From a checkpoint of a small transformer trained on Wikipedia.
Training: 147M tokens, 4499 steps.
Each number is 500 + 25 x the weight over its row's rms, rounded and kept within 0 to 999. Layers, rows and columns count from 0. Numbers have three digits each. The size before them is the row's rms in percent of the matrix's.

# layer 12 attention output (transposed), 128x128, rms 0.11, rows 59-63,122-127, columns 0-127
103:459518524483525488519522514506489515523451530505507514520485491522493547484522543519503506478469512525496490507510527480450512495489519462522550548489491485550528483516493503543470516481533514501506492521512503485486518506484495467446476449536464504517507487426504505497464531533485477488505524457513476477529489467482536472495483511491488499505487460445511517518512497500497432487474
099:515450564523460522511520496503506537490568494513484492469482536505517548498510528513491465547494511539524516500480523478493524534494500468503503527498500488532508487475488529494507482520534531533505511499510506515546468517497477547505535491503492476491481460508514509529490492489478514530508478517514522485475569529507503508503481490520569522479510502482509495482555455517504533485552
104:529464490502493505499522496506493471524491511461519472508491501482521520525492509494471475473477506488497482512485534479517508485491492517508528509486445507535475494519467403511496491513459512524561504471475495505490499480472502572495487459527481536484531465479514480509514457523520509502492513497497504550533529507514513477519549494445521514518444507469525504506505551495470531491519
105:546495480499552490496512509490499502503524497487521499507503485530501523543534516494520514498511571535472530481471515496526483478474478483524482520530504487490519452496545494449503525546545544518470518498569521535524511507500498504517506521501514474522494504512523542468494495497494497518503555477519471486512497531519476537531540523502485508459469514506491538503458535492441476492503
105:519500506483481498509510450495485522484506500462500511484475489517526515513495466486492490555534482513498466530550488459454527500489509506561486492510457500498493479539500557492457499488460546429496506465472527517517482465546488512495482506432536493518547481486497514473518509472477476509512529508503475506483530520515478482478485509502487495492469519483524489545478512486475455497524
095:489513545472487521505498500539469447454563491495473497479468479484496476498503527501466510508553502503510499494472511545506504502498490522470523490480469509482521500528513512525560508505507497498491498446467510485505498519489489504478480499464541497467506482476503491499497529531445480464475549460478524495466542466546508520505543503467502463452485493525462480496522520492515453476491
094:536492461510470516478493493483504489492548473493493480475511504478501450523476478475500479528528490482498522490494477512553479509529484534473459442494497520441474508470501514453529475526469478500499499478484477524527486507520496522551515552464546511474509502566485502503526476469499515505499473531504533519494511529519478525502507484505506508495509532556487484476490497507492568517542
086:471537438489533470503482501499499451513433516493517502528505451482483458500492459483518548456512490484490494482516480521502485465483526523505492474491498503461481506509519476506512509493461463468507495499493497485463535470519519458493467488485502524509515513488480487468513511500516479463487525470483482507521447479503492484518520512471422481523480484507490503505441551500480464503457
093:465528523495495492504486498495510531467509506547482527488508496501477473468500482498516545512520491517500517495528467522470483499492504489510488492509550503464506498478533597483507498481537496484441508527527508496513496513517503439510525539471521457512475537511477506495486539473478482493504497500518500457471476491485487514479438515567481481482558504524480495499503452489520480512471
096:457510527500444518487479495511498506493481501527472504500495518479492492462466484502493486502484433460522466523539487498491516517519521518468504482478491510505485547492464508543501488459457447473531482496439472460471488478507501496483503478505483528479499499498477461532503518499504496483489441527483522508470506471494527452460460468507515486537527491500512463496536456503550526502511
096:471479487520529485506495548500507486520485512546490486513525507491479486475499521525504498443462515483504526479456505537549455501511491487457526497492545503503513508458507446512532492506536468572502501536513476485485528533456510493507507485563470508488446519517503480527476492530528527493481484488505531479511467476480521518533511503508502497502526480512481518447517496522516545501463
# layer 12 attention value, 64x128, rms 0.108, rows 59-63, columns 0-127
101:486538508490544521512522524498508514532455515490470487520497492512505551501495504538476537512496474502504496500453540484476521541461448527507506542505504475529512480485494519525464545516508485489515478494527545493496511486494497470493484484539456484554506466441540526490504505512468473497468514479478485482507489490501529533498455505515481496483518477492543526502517511489471433471448
098:503518609519494514504548477516490504448578488482517485497490542516514507502463500497479496527504512503467510506511493505491482496515496479483519489506459499546534513490467502474528477488505510516497536493520479520521469531474443548533514500500505513499466491489510498489508454464469531551519466518510522482474545500500496513480497510533506509494509471494531523487543489504508507498550
101:498457470497488559496512511519485511493506464448493447540520513498543494523497534512487490504465534461486512513478528513521486515493495515506482482460464498513473484531487421505502496529465512491481469491491512477497510514484497552505451506522480531514531473485482490483528461536556521496493506512540516544496516519497496502504513493480513555522476505472519491530523524519470538452519
100:537493496468518433503530468486498480493510506504507496527513501511487497530497544511467513514497538566448529506449528499506491525498535494514512510519490474497494508504502495464487480529534540498495494521538523549538474528490498465493560549529522475504520524520498515442488498526509471519508512487517487477494480492485475512538573491509494518456503507517475485545495515533463487503503
096:522522498495462465495482473510528527459488496489477473512522482535521488542526488478469502534529451518514494511500464460479513492511508504528487524507420544476528489540524518493472540501503530441499502502473530508529521499533436485471504483439554493535547470508499511519520488520469465489525495538505508499496478519504473468479522521513507507501495477489503482517492481479480505513521
# layer 12 MLP up, 384x128, rms 0.11, rows 0-46, columns 0-127
076:542505521493456457524485474476515513505491502478523535515458527507539458501510527488524489474480444482497521513519524518519499488497488494493505544530516490506477489418481518490509538492481491500507491486486512499508482467439489489486482463497528489468539533545548490504509499508525484494462474535510524528527485501485494471528500468490497465464468547487473473492455499507511500498435
102:470480497490541531500481490510490492514490525525480503500535525528473492484527454496508506522512493529439539506475544478484490490514529543471476505500466488483470470539524481512491475494501513523526523497513487515500534496527494525474539462485536522508482442507494518500450504503486504490527511537463508456501481502510569479477473491527566502498520508476571523476461510493525490512495
101:464514489453559488497533449502458520482541455521493477519506509479524504495516484549501526467481501496519501473479517438533468479496503530479514501517483532470521496509502540476535507508501486539529460472476486518508501510516478479540445480509497523505540533480507477471506496456497523498515460517547485540508504500491550498526520524529535528481488504505473536516506511485502490502544
120:491432529526541514546474464499498472514514497473485475577521502471479519513466555506511481507519516512474485470509516480535471476508474537497501492530509493482513518442513486510513517474490529531469487513451503507479485507529500488501548492477501494540520476561501492528488472508505493505532514476540512510545518531512514454460487470495462502533492498518461505475505508515474476506505
094:473525534537477479474513471494457475504515535512451468508519504458462525477472491519473467500543532542496498500514463503485492495509497530503504467511492498490480469492489523547442504502490473470503478481505536546499535546529516524448531480490492497503507501516484550509485442495518474506510530476513489480494538515529463498495436500506483523497531514527475515475475461491513503470481
100:483472486537520473517490498477498534519515533508475499498480456488498499482530485488490531462450519542461513469512485487512498499536478533497511512475442496529527519493488490493482466528466547509503455522502517544479499484502478509558466505505504515503516524454479547490478498495510417466518514473482481522467498506497508483498515538482473521510549521498534474535528461516472521494506
078:479495530529509481513479468481487491505523455520547522506513525562493473489443485499478483459508506469447466469457491485502484509481515513518487475494482492523536480503483529520509556493512460515472497508486547482555529518492491491477535476517489473472473547489512519520523543516490459500516507540472471496526455527508516530498485474498518522520493476520481451490488478511456514513483
107:521482485505486457502490502518443502455496454466487534501497509533529477540486523483451494548490527541494492498500483498526492502526481527504515537519547502514464516527456512504526503484527499503491493543574506498510508494528484506479503461491482517461496466499479445522530487491484500533512476496432495502511512495538464490529559506519534498499471515503515482521499501513481516549469
109:503544493559474514478470494513495495491476532510486485536520468500477506505530491519538504534507456463500486487526526513529539491472490522506509567473479501521464516532508514524512511543487485483535498520547498521538508522490493498541458519492551501444476526543516482543518490447472523502508495533523516498503491501503553492502527516498511498522522532484464494497471489536547480495479
097:507546574492501533501503520527529491463496477507500523479509517540478499486516529521502482475499542483526519502517490472513518428490497491497514514515488495504536487518539496503475502483509488471567454512490502509491508555494517472544520488498509503449466509532516481491515451501502543501533493496470523506521517536492526476565474531507494521531458511474527479490533498455510497512519
064:497523509479486501538512468544509448474489529485487489521455493464508526473522498497513508526490483545491526512478504474541491495504518401478467486481503512514478474479484512529505501519487543466487511507477528508466531514443466508506463537527495547489477486527470503489533505481485496464460500510454507510535522536489502446482478522509517486504462511519512496507499455482513519521512
067:496501477503479490585513472485494541469489479524493550512492526500517529450495510495476473523491519490527440522462548489495530495478483437521509452536495506515505439490490493505492505546494511508493526534486470496493490488502509493512483477531484485507513509541509530511446507541480493533515499496501517448518497525488477518499474436482470469477482503479508484463507490489498532498521
105:479539491465527475497502516508482508518453473517481514518523469495472522484515470530494498506530497483505530470478466488531487514540538442476493510507506506518498544485489518503494484471501504467513488498513496469524499548478529496539552455460472481470505501457490539479499486485504487494503527487524461492484577482476524531544476513511531450507503509478469502494460460551505530506512
055:511511509475480513531515477505488505501503522514501483472479508521513514503518482496479505478483510474549478516494528507496508491533518509527485475507529479505471503483544492542512488471499465520513483466505532472427494504481531534449540510523516447465448520519445479503488489448481497454504492510476481504463562499476543536456500489483507511438509494462494498484520504494511526516457
089:510453517504491470552523490488508505466493478503476478489521470523500474456502513493498510480484487550485509492523483521548498545521501500519495555497495494523525514515474519522519515480506482553488542477544496518514550475496489435548495495475510559467542489500487511515477497528508468475439487529496504504491472497487497471539503487545490507469528486497497531500466468461523491490464
081:519498506493490483496483510512493488530463461520523488525525528524493532530512558502524499506518495473465532497496519453486502537580510496513497464469468519536465482545498490500448485514522484496496544568526481501491511497518481479458523474482492526498474533499499455506471493434491485498525494457490496491456498455512476522543479532492509498493503512514505512475500491528528492526522
109:447452530517503498534473501488482508500487493553491477484534571515484529505523498484510511482525515508484535477543495454485516509500507426478519510476526538470517531498519457482505493492539492491513518470523461467517484449524544512518497536472543520528536516509466481508520456495510482499505480511475532524517502469474504519495535446495510505501487505499509507519457532497490476498516
114:520483475533470520510452485538519502489544510520515499476491519478517450508493500484526425535510542531515524526495518515473520538493496489525488521483530511463470491451512511478507519516535504524466512487478550531497504503527510500567508506481539515490460446511472504477524513525520497496489519542495480491536531513471500454463511482476454501507523461502501510516528495475485498470503
087:482512503520495452479485510523485487532520461493478499521515472495467533523507480484509524515526512485526488482527582541497538491461472485539483491477485493522508489481501495514513472485501463446469492460526480491487532502480513482485517502524512525502487553514517541523463483527512525525470505496511527547490499475498465483539503491534538534523487476523449551503501554520478529488477
106:488510493533502519469505461466489504466498468476498466461531480470490508479480506503522528464514485506511477493514502475486465489523523540521463487538508460550503492489496519486506461471482500502488524535519503540548550463485516465462488521534494502485450488477472542501560534561508520469511492486500534521533503515526468469533495500497479525484444486500523475527508483526505510520501
097:492521479494523489518449550451541514490532484519429508517493504479474514465505469501489511502527487509506519494482478523491554450497466501523450496482499467515538536540496448492516470516515457501527463470483499463499513544489496512516478539488484496523499471470522546484505506497531486524506519505542480495468514489527504498506507534514462458500469474472512483499504508461484479522467
102:508496467485499479529529513531540486512561472462490432509502473502492476495484504529529501475563490485517495534462484524503494504473485489530530470462462483536499502532517463477576520530500511461480484497498524510511458514522537478472498466532468495552508487519474471517525513495522520491509523468500496533470517487484505506496490482457483453503526467498504539491508501488494496512470
078:522493513465446455537453496548516444465503492501520520487517496485502509478489496529492501514474511522515476552512470538509529493472513477530492495507461469484497500518479515513500534483532498445513488522482505528430473531515512513473491501486510525508507501501487484533455519467490493485505449503524522463542534464514505472487488544500478468525504512487531481522522537479498550472516
101:497482516542487547499477472538504524450526527495471514501517495476497526505467484500490501475499521527523488480452448512588472492485519512483508488504493492483483513506472483508516544497479479507484495489502498552509493526519481517508507509561476487443499522454470509499539487513495514466504488444452517512455548469557484510507517514505482510519492462478487486513487489495508493545514
116:518514512504475513508501528487472518515481544491475470472514504486534479514506521479578507466448519495488507489517533489466491501543475514480529534511515427525495514525528490507504512506498471485523540479497500507493485536506483544508554526496461497504522508509537510501484458527497513465521483544511515494504461517477554456488486547510469478541495541503508483525532497498484489453510
080:512524507512469516531506515540502475427513495506500482453500475487487511496439464545519475491524510496485494530534504497498465531506490494462507469520490461559515528522493496513515482515559498508523511522519479480495518528519522519519553514503495481500465470455518499513500492546476488517514499482487517463471493510427491481546515486484504475459473444475505521483468506518513514493487
109:455504446550511464473464494493439536502499519514493456481477473503518524514474584502494490493478455493492514504471479491512502473478511473482497473527454490469509498497465505516507458520502555486493509458489482470507513540475508487497556481492477493530507488487503488477547491464521471510524477501465466511553485510507531497486508485491512500484448474488501515540496517470495491501490
095:496509495529479573503483494479478498538517492488482522500521447475490548480465501538536510476515528489483490440482485503489484509526495491537499482541483536467535478503470502517521466480488475464511504501501503484527498522500513478489523514474485485479473491508515539569514505487505480483492488551538480514545468521475517499518492514456499553441482486465504489484485477486544519533526
114:486495518502506454494472545496501529569510469478467546478490473483509527529515491497472452478515494514505532503507503471506525520459490500527464437467516516478485510502504518458481509522495503481535458446521445482512513537478485518481501446530531471506504502524496454473486538519518489521512492532539502518501497529523492486544480500509500517502520484456525469498514527536515486503473
087:464483530478485539478503543469487523478523516555524469530493504488533457500463490522493479481516496517514462483528548457505501475524469491521526452512480513484502532497490497485508550518544527504485534514478485447475485482499493473518546500480497499517551528521512528508551502528505467517475502481516485521478534519484465489474497507556483504488493482533485532493562518472509495494506
021:477574549483487496483500471458487508513511486517482513498486468522527508506455466536517477474485507512517500508531463540501518513530535443518530508476490531482511523488461500512510535535530499470479503488465471485522481478557522469516530513497506471508509476503470568518483501508518512496465528535521491466504498489471492477517473532539516524525547518507486484504529534506503530473530
088:483483525475555482482458491500511503476508523522495482560479511424539513506501464534497430518458509500508468509507515486529453505530505470502499486539467496495483494521522535532523516527522524478496519517470476481479535519498495473508516494497524502508471509454499468538437513501477479535507521487518466537492478515493508559493495514514474488470490505487503494495461484486525515513542
077:440485473522497490531515501496513516487448488465475474512519509486528499505501507522519480509532548499565537517500476494465442492490500473484529474465448488503492506515502506509513515528470455506467513493489490468478500519521439504512459490465491508504489484536473508505497512528493554465504525499491509490454466513500569497524474509495536461480474466465453494497492506494504471480490
073:435493458503456490481506485493454528481522495528513514498523508478475492501483486508487548516509513510497497487494488539501465440471512498476519528539477482481486514464497478485498472480509501539510497515488476466512468512539516500504518481474522461519504536477471537488476506448509494516507519484486537495540455474498458551502502501478541485481444496489476520528517490500428463471511
120:510465478519481537483501506515482550509535492535492512525524496486525481490487470508528497482515494481508472461513476533517515469483515466499500478452500468483441547475475500493487508427421513486524488512496487500482474486497525510490508502483516518509535501526556497526507546531473512499504518476506465441511488492491488477499516500483438525506540517503520507546514509524535484509536
092:507528465503452477482502505503526538482454446483473505461507488499464455460468487547481502496538481515479502508494535512499501528522515534477540533530451505529501500457511504503495477511499498507475496511511551540505505485555498550563534480514530508499466505485530513480497456462524517536515548475485488505485495508552520506504523488503492489489478526482508473471527505511500524520495
108:511491481502482522512555516527523522501531473504507511452522455516509493546497516483515469520489523463479549508519464480475460491486511514456494490464500478504533515517492498488517450520500540494484556495491542518505481537493518512516488504495454462525518511505490471518491485489482456521510519530490547508457438489501493505456518504543521446517493517462522510502473545524528509520487
109:481480496486510496484524497494487497475529524501525465467502490526469459488476526533507524476506469505539519526499500542489535532461512521495488508557527495477495490478504524496465460527449498535505463476510535514528513520439532500490502507544460448518506535553486487496543512492523515520506533526539466503528519535525497474486483535459473494537500539476491493487481511518503475480473
108:473487518445477485492485488465557457501502501462487508456537505510458496454541500469513458496466478520465475481517462507511470511571516504518482505472497482514490546546488514504482530500505486509514513487499530502490512490507476543517558519514503494515543518484467525493500453493474484516479510498531451515480503472503501456485479485475504449474488467477523533508493507513502504487461
128:528504548505507538523455490527502486479507477524491507504520486483504480502500452502527494438502468493497493519488545538498505502463532493466523499531507478542510571511440488475483476490467504504469490470513489500530506484539454511516513446523500517522498529515491503472477498502464493553539463499536484506493525480509458517527518482490454482520469527490512464491532498512538515532483
116:546519514522509501513501473505488477518479464504496491502534503492473482522521511472520533534453482466501535511504504514515513483461481484494500509558503527501486515510473522463481506491485487465451488473500497479470465533512475530539465462519465496453462475531443486468512441437529473529518478489493493498499514471542482469515498492489514482523530528475476501487472459484505467523478
113:501487483549461509564511492530485494542480508479488474522554498490554474465474515490502502470523502496494486506470486552495476505500503539510525514500508475520467500500513467494457499508487550471513549488545468495525489517550482474491492521505512519518506485512507486467475473487516466493474565484478474516450512488486538514512474489482497466454512478538494470551511504463500490485505
115:495504475505500444506483513503538470505515453478483494527502462515502481536510506541525505472497480509543496508517505473498454506487513491464501433502513503458495509501522523454529533479515496514520524505546545526546495466514518484478493542512523479489484512493522551514548473467512502530496498506509507470553512531495559514492512516494483487493496549548495505505565523518476507505483
090:488506520473477458503504552512489500510510482528525482449513531484494476510547502478514525486458522502507514536569484517451463473534487562508485493525477532484484512500522499531502485482476491522482504446510543530497511502475486527517480502507527506491489470480477487534510475479552495499503500467494593502508458532536512472510505515534515502485483509505524461488521519503511523503502
094:476523490517522494536512537492508536514490506507544506459502500477466483513469450540452477511517501507465524476514505466490483518516511525457455520507520528516549535470544519504500498518445530486488532512517501527547534483514509487487522448529493503523456523506508520507464491509523528508497430519509498518471504531463518546543530497522496514481500504476489495494517504469495463492471
103:447517516514533507454502489514579486534513478496482514454505462500505525519544549434472508452517524474512487486539524504526473480450478475492541504511487507507499527487506508523485503501496536487512501526496490499504466526509502525457449516510504529520474476497519509522492470475520506495488510522516501528518499522502519493473448491483498496534497552508512489469482462541476523484456
092:498457521534506480548481473516497510484454512534495442452467527539481508465507521492528511490510484505487524515515496514466475478528546477517529476489510503533460514464516512514536463497533498491495511481456514487460491509513506517497506492469508482486476512450483528519506443517496491461489540448513511487485500555507481456504467502507549483478520479476503471480480521479456490467511
# layer 12 MLP down (transposed), 384x128, rms 0.064, rows 0-45, columns 0-127
072:506563520501482496497469507496553499528508513528488483478522491461514506481512534500523473482533483481528484448477502486503495511500467485449528499486499485468488428516509482490508466480533477517470534476498484484487473490506512516523518472506460532500546488547476525472507464506495474513552497496469477491516537498518474477510458571486528491549529500527484484514517513518469460498515
101:472511533509470502477487485467503530536508546528461493522493555510492477484526535484490509494482544487480519538561504515547503548491490463468538534508540503490534495508447522477476530502492483470510555494560516478453511533505493459516526522503520480465502504509482482522471474524474514527504490501467483483515531517522487493474502492480514505498516499497512478470549535503486512468514
108:478475513510522479514525522441486503507494499482520471469516532472552525510463470485480508482455513489457451487507547489506498494504471491539534484477506496502521529490475502475491516493486533514549490528489489459527523487560498501483493563539508527472467502496486478496479512501475478475531493526469536498475557561507516526524537547496477519495523478512506512508478495537482510491515
109:526527545479475524527500539499476484491524463538537531483535532532468486472508515484503477492518504494533553511509493485546513527503484532516493501474474527515518501440483467536509469479473518483491472547488493521518519513488489496480507519461481506524547528526480508459512525470527528481509524499487503504520462482501442541561472455518499496530515505510494489469500462518488502536520
090:476484508512478515503472497461465485495500493508515501515461504528530465509486533521483505493554472526483524530505462458521488515440501502482538525534503491492495507482521461506535502417499438468501484510511537525504499530495502474529480499505500465448489546490453543571471504537510452502523492483493486489491503490466521510506509507497516465532515502483516474489490501497520489468495
093:467486474515536498487487512542499499496485531499474493515521489552528492498499522538538486509506473526507510506525478540480447509552521520500458546529534498458516541529483468512498500456493540496506514542463463510506500508492520508460486524489509511528491487533469520494512482515491484537496498509553493516545532481472453476510510486499516536475538480538502539503494497503545552481470
088:522461495489478492531497480448474468471495500483529513489492472453536537520502516500510491495540449540532486531524494479499466511449541521461542514530511521501446527507472485497511475514488517550571518507470474484486512495481495536461506482466488509517510461510521494462468481473471489491495496508498534529505553486499463472536498520505501497471528524489476515523505517493505467496493
092:484492520505526523547504495460541502547494473544502564503488538477484496478508507512485513485457471492508465486494484494520500489518508482464485455427512514542516461494442468496495511498519456461503475497450512532520477503519511506516487491568496483501484540513489515512464517482524468517493502514528512472511499503476506496525503458532464521464514504505496449532507493520518507504536
107:503493493503495498497548535514471535468498480496505550472462542456482472506548513482493485521484565486535492488498485488505530542497512504482475505472489558512538491509454470480518494526454517515519510547539503530471504521466494483496487486471454527442494477475506493530463488480473509516527497523528514518489539483476510503485534494495501508488452507493497453553486516511504485517505
093:446471492463516476483494478479470438491537472447501459497477512542522557460494493511511522507513482486463515505484491499514469534474521465477511477504480486536449495527522522514470472483477494479512513476525487479527497493498499491508476449499493479486544487502467498531486519506506491502511536459448484458437456511488516535491512513472539506539494498498477518512502517483512524507470
054:520516513529520521493465464512488457501517482491525465501454460478537489479445485483513497505471506496475480524481477504466491461516472522469514476517535484517487554512477481500486567524465503542512478486506546520455504494464512524520491512488515541528542486471489491482485504502494485503510509473466487532465511525508524477459531510450442494504503479521480497512519466505477530455482
105:553500506481500483428495503521487434510500517431503484479490466439511488532498501490500511475519521534460538506508502539493494471443490569482524553472532525520465541474512501495495498468519506486519480447507510505510536501500487517480515515488511527477471483491503518480527475466498491513476500485470521547495500488492502498510541534519514513484523526495535518523484494514495501479512
107:484525547516483548486572488470527514448486548511492483502498511492492510533490492487467520482495534513549501519489513524512530479477521472535547513518520517543487528491527495463508565462491497496521459465474505474536492512508514521514498484521503517484481515493514492517542566496478537478480477505460511514482497494523504452484491498507522497519448511506494498545545496479493516480482
052:516531480455475495478486526493471485492478522501509529513493500535533510528500463498483501516544522477521481502497521457518453501578444495510488507502521494515466495518502512501470482499484479501507487524514491521446457492463514513518475497555489480482492466488489512497490474519455510478581515455488527527490532512519507554466495526484479528516493538512485501472474496485522516537530
088:490540482525459493484490461499475464506562541495495525524490526512492539550504520541505447532508497485493483455507482473480485558498538499487486476529509489498496502531500486472475495520519507449504500503492499539514490495462501554524464481447513513523538513461474531457477506468508540485482517497493496467513495513458488489496535498469473494491495523479511507522498512559496514480537
092:521509528516501516492508469485547499486471486471508476478514496492501461524494455499480555463485521520469496533524491531483555494455462529529503513495515501471488507481489470483515498480551461484532467466485535454535557498501502463466517478505510505469509513498521502506520494534470504484455460464475459496452544524463509495509520514507518538517530487493503518533513508476489525476477
125:512463518493499506536494469504456492490496492496505482519525506537490537487465524522518463501499466527510532508474514473478440480456460452460514488482440520470507502476472490495477482528560472515455539482519518515515498484492530513471495502512509490500504561449452512468490503485538511493509512502516488514517453521497506537492502498485499526493501508447485485507497479427510507478510
115:468508495498525523485506524519526531493476509526533512454514541496427489473522529517543515493485523519486458465469467520490525499546513505523480481520476485522512506488488471507477483533486561460526448523482492524519473551507467496512505464460503529523518502514495482457514487474519484500490487446540512504521498488517503518507499523496517532537460488477488516473521510504528495540547
096:487480496511528544495466480445502533477494490491499496509484486530491477502536483509493455509481542489556528503521468490514519477508518456488509468526480519484470508518460477462506500502498524573470486523509505516467487555515515515503508492500486504471567471477525493475512471496508497503499550482517526464469527542481465513533496515461517480458508489513522457480450480487487473515505
127:462532485449495487513507465528481516474525497500510482493502511489505526484495496498512528511509509480523513506520503486486482500486507537542537483464498513501500494467516553536498465494503509495435567562523450506463520477504481505505460523550494512478456473565493546484564542503527538506540471503511476521504492502514501453503470512510498478475484516516509515515493473504502507498511
094:494503508503483507488534510487496491502467543519463497467497480519480476508500495477540494532517490473483518510491531548460458525495535546468490492490512507487466507461508464456532483461483488499511526478543502504507502514520495502487493465477501545445546508461552506478535493478508511521517459485470494553498470492442462496458483530499496502485519519514484507498519510548522558482476
109:486487488526471488471498483491523534502502479519507531525516488558477522518492517506511499466447457547470535542479496455492487514499505523504435538553518558487484509482477552473489494524517471513448490514533503514520507502488495532546497441512503477488496526489520497545515512512515497478472501519508498506542497505483506510480468501480482453478540533480524497504503473500512517529539
072:494539496531532530441498499526490476526521503483491511468505478497501504516493481519535512485461502496513538515459481468513513475503488497483501488494515518533510558533526461544496544515497515499449467491484468502520534490504548514512502521505490504486560466485479499453494478527507547545521468500494493486500472489528513456506495558503499506539493451493458491505546476496517493552491
099:461481482474526511520506507488489546503503516526501494502481468531485493493488481501513470514470525485525472506496535497526497528543523513564504521468450496518459512545474481551508473507503480527466480548475463534477488463497478454494510536483477505475509537487529518497507508496503532497489526509518454514500493502496488514516508528540525499510514534486542529506516564477558445496484
118:547486502521513442478491527479528501496498509476468494510512523506520516528578500490511520498514516501504484499445474484493522479549471492497487505479473476525546498503477487529485537503487439507509445522423521476510521511488497509497507472500510457493515508521498500475542466509513488563507540479495508517517484509488471483473503517465476493537473496520546511504480480472532479497457
077:529514478485536478486481446511521532491496516484501496479518466529499506527554510489517498471472506484496514504453492498521517455482496512477428522477503508539458484501496536502504504518492521509467472495456472552537459491528504516500528562544504526487510505499513516493546448493482523484563511469465474508484480503520480531500465535503519486507490482533519477505504518462498506514466
101:477511525534533506459480495506540510510486467515523502493506510484478469542456552523481502497513532522506513500490434522519517469491477530525520480485464487526528476475524464503477505462487476480490500538480511483507492553512461490502487531495457480515489509493477463465496511523547497501491536512496468498452522488505527475504501478517492458467429498521530486515483451482483472544509
102:475478506508513475508483471491493508506507498486471491492460459451548521499528472496517459493514497500487536548473526526506491436441451495533491528541512504527529466471500500484483441510496480492516518480488495502500489524519566498509511491516471489515499519481486488541503477491514519482460497527504486503455511538554526517490472462502517485489521517483482565514536505526479532482481
113:486444467526463498527446501503501546499512511513471508507473495480508418486481498486507464528523445524506517508489484514466492497505529537518525483504498481497468481490503514555500516570473493460528513509503480466509532501492469505491469502532486468470486534526461519471496536504503526495464513492535497484489509510498457488550505480498524533496526460519498516500518504515519490509440
094:536498444514520482471487498503508458510503451476450513481448538533500533493529493524476461502520522501470503526462472527498505530487481496467472540495522501528486463513526513524471446487486507515486519491513499546504487539465502495494484480483485528505478462464478493549478474493475537484521496491474479503486477456519501525526529475488516505483508476493518469561470516523549486523487
016:507515480472469466530483545441500475485522513478504533453502537524531524478512493550507486461519504479492496515500475471493507511518492480489538534503472487526536510525499438495487493554496502492484514524497507537448486511430485488511492530517465496472484486485484491500486518518535517526509464521508473467493497476526521516458505498486523482479438538546481536475475502532511479491499
102:523536498517495505545511504486524498512514516502507521470462479540507508468505459512474531496478530486500526497473445501466536448441486564470476525492536498497488524510518481501486464454516525517477495483538494547493452464496517497498475484491515512471533502535534512483504488492484512500491507511455538532512494453457474467507531536504489532484449478517510509524531481505512522495483
090:536537492509524528501435503483490526518541543506535521454515475504457517506502517488512512476485442488464460492509543515504565476495469536469458508512543490501475495514527508510535510505489523481557477499520545492500501501483515488461562497508545515487527509501500524517500506472508511496481484491466466537504527503514493487499463522525530528470512520512477494513518535497486484524465
071:508499488471540533497482467498519520574479468465453493464498460493485474503524479496482526490495506470540508491512494459503523533493490485484465490507475532505482504536488471521478526489522483517485469472500545548558520558481500490510472521519489479496480491514479474470511490490513511495496523562479448510493508536508513471516536493499509505458485536541516468494452516531513522493475
093:506506473454512435500506499523522497510503527461506501536464489508478535443477539476489534517490509513492500514508560463518466518512528500529477523508478500498488482511484495493498490488516568438480471526514544475505504486489526477525549525508530527489469486502548470485528509542502471539459501485475466491522478521472503495502514533498477515512489505486480487499560469534500511498510
088:492496492500520487506506468531526508490535508517482491490525501427488532537450510528468514477503472534478519496479507494505558513485507498494518523495511490453521531508499503508531443495480500496512495534496471515547484548518524524523491508498511484509458521508455498532483509480469470504522528513451508465483528473536451461507523497490514431524489477511510521454472467544498475500505
100:514478516487479488505479511499504496565510478455527497526512510517488511493496534537488486504475497456544473499507555465504497500468532496525529482496517517487479452513516526500563494531472528500488460474465486502493486500511544501531481520521507536514528484523513542579492460519506518494525520537462487521523521475524464529493517505523494452520508490526510493459512517470480537511530
137:506549532496541541502462507450492521518516527506472500486489511520514486467470525484482506505466520521467513508473498497530561470483482498500486510464503454455457507488455538494499489522477528557505488474486496513473497497548511532490496517510476510480542507545494521520502501469495528505550504540472499522526483501491488508480526515479453467511485463504514467458498519524482523516443
105:517520444513474509486537519481531447506527460523501497535516424486553541544534541491537539504528500513498519508517513505528503476468509491517527482464512507481523454518497477516525536508520481525510515515524471505519498504482494516536474486493504554538521507534495495500475502511468518506494501515489491455474484497569516525518526443484490519492496493494509474486512469475517530497518
111:454512531517484512503504473512480517509514505510507492517495514512489486511512506532513481451526523479509476550509476528473489511533533492454484484503530477513515482511488481504462522465487496478503502521502443559516490561452506525462469471508525510512522481491503491504471540482534480493514479475570470443499502487523535481479448523485477462511507472514525479553510476518490467508521
120:520499493457464525511464509501492476517507506464514546493554480490448473455458517482476516526487458495479497498496538465517475524491520471526460472533474489516488511506513491469527480507526482529464530527521515481467515524502489512530469444494481507508533496479518463484489516512515495459522473498447501497539516490536528480521543492464540523486532479530488474493526472495523542493499
112:488482477490464524502537503455497502525553506507496512543468524492457501509557511487506536542489525504550535476468520452512494516529488472513494511504490502504502495501503472530510521496517525469539508487464533533492498531479514509542481498478478448517520495475499531482469463496463504446504544503478483498466490513454493489502533508508490526485499495516509455482569449533487506508484
104:478492517500504504540509480486521518539493480558521548479551513499489518521462549478487451470491525532476423492494493508522526510522499486488516498524471509504476460509535509476494543498467510504509489494488535505470461505454495524488471494562540493477523527503499524505463483498468515480520475514505482466538469479485504538550491478509500455517486506457485489533478501520499511518486
100:499512486534498506480486536494505566492506506522508524505521512534523527496497512503506540496469520493511500531479489502464524479492489476473461477577497508550506494510548503494514474471449464550475517498545526498509484511471516484531499507538495467552539503485491464509533510562490491469472471518501503466481469505482488520495538481560488534521480477504476454521504494491500505494508
108:467513486511467493499509509504505506520552483484531496489517488453492536501508514520525471521549510516481489497485512475534511517519456508503535448473502459485473489540463478471477461510430512511490480541490507512468506507475505540493518517536473484500536501546465507522439479493497507501531490491494551503501505535516478496442527527465462499473472481532523524522494500518503466472515
097:503478496480472502468481529477503526469536430547475484492463514530495555498531519479468509513483460451510560500514475474530466506545499499490472469521477497512477510451484480485519494479504540505541462536505493534469511509493554525508499478494499489534490483502547511516499522527490506511490536497521509529569489507516489539507489526491510503501526529494482510451486476507486493486499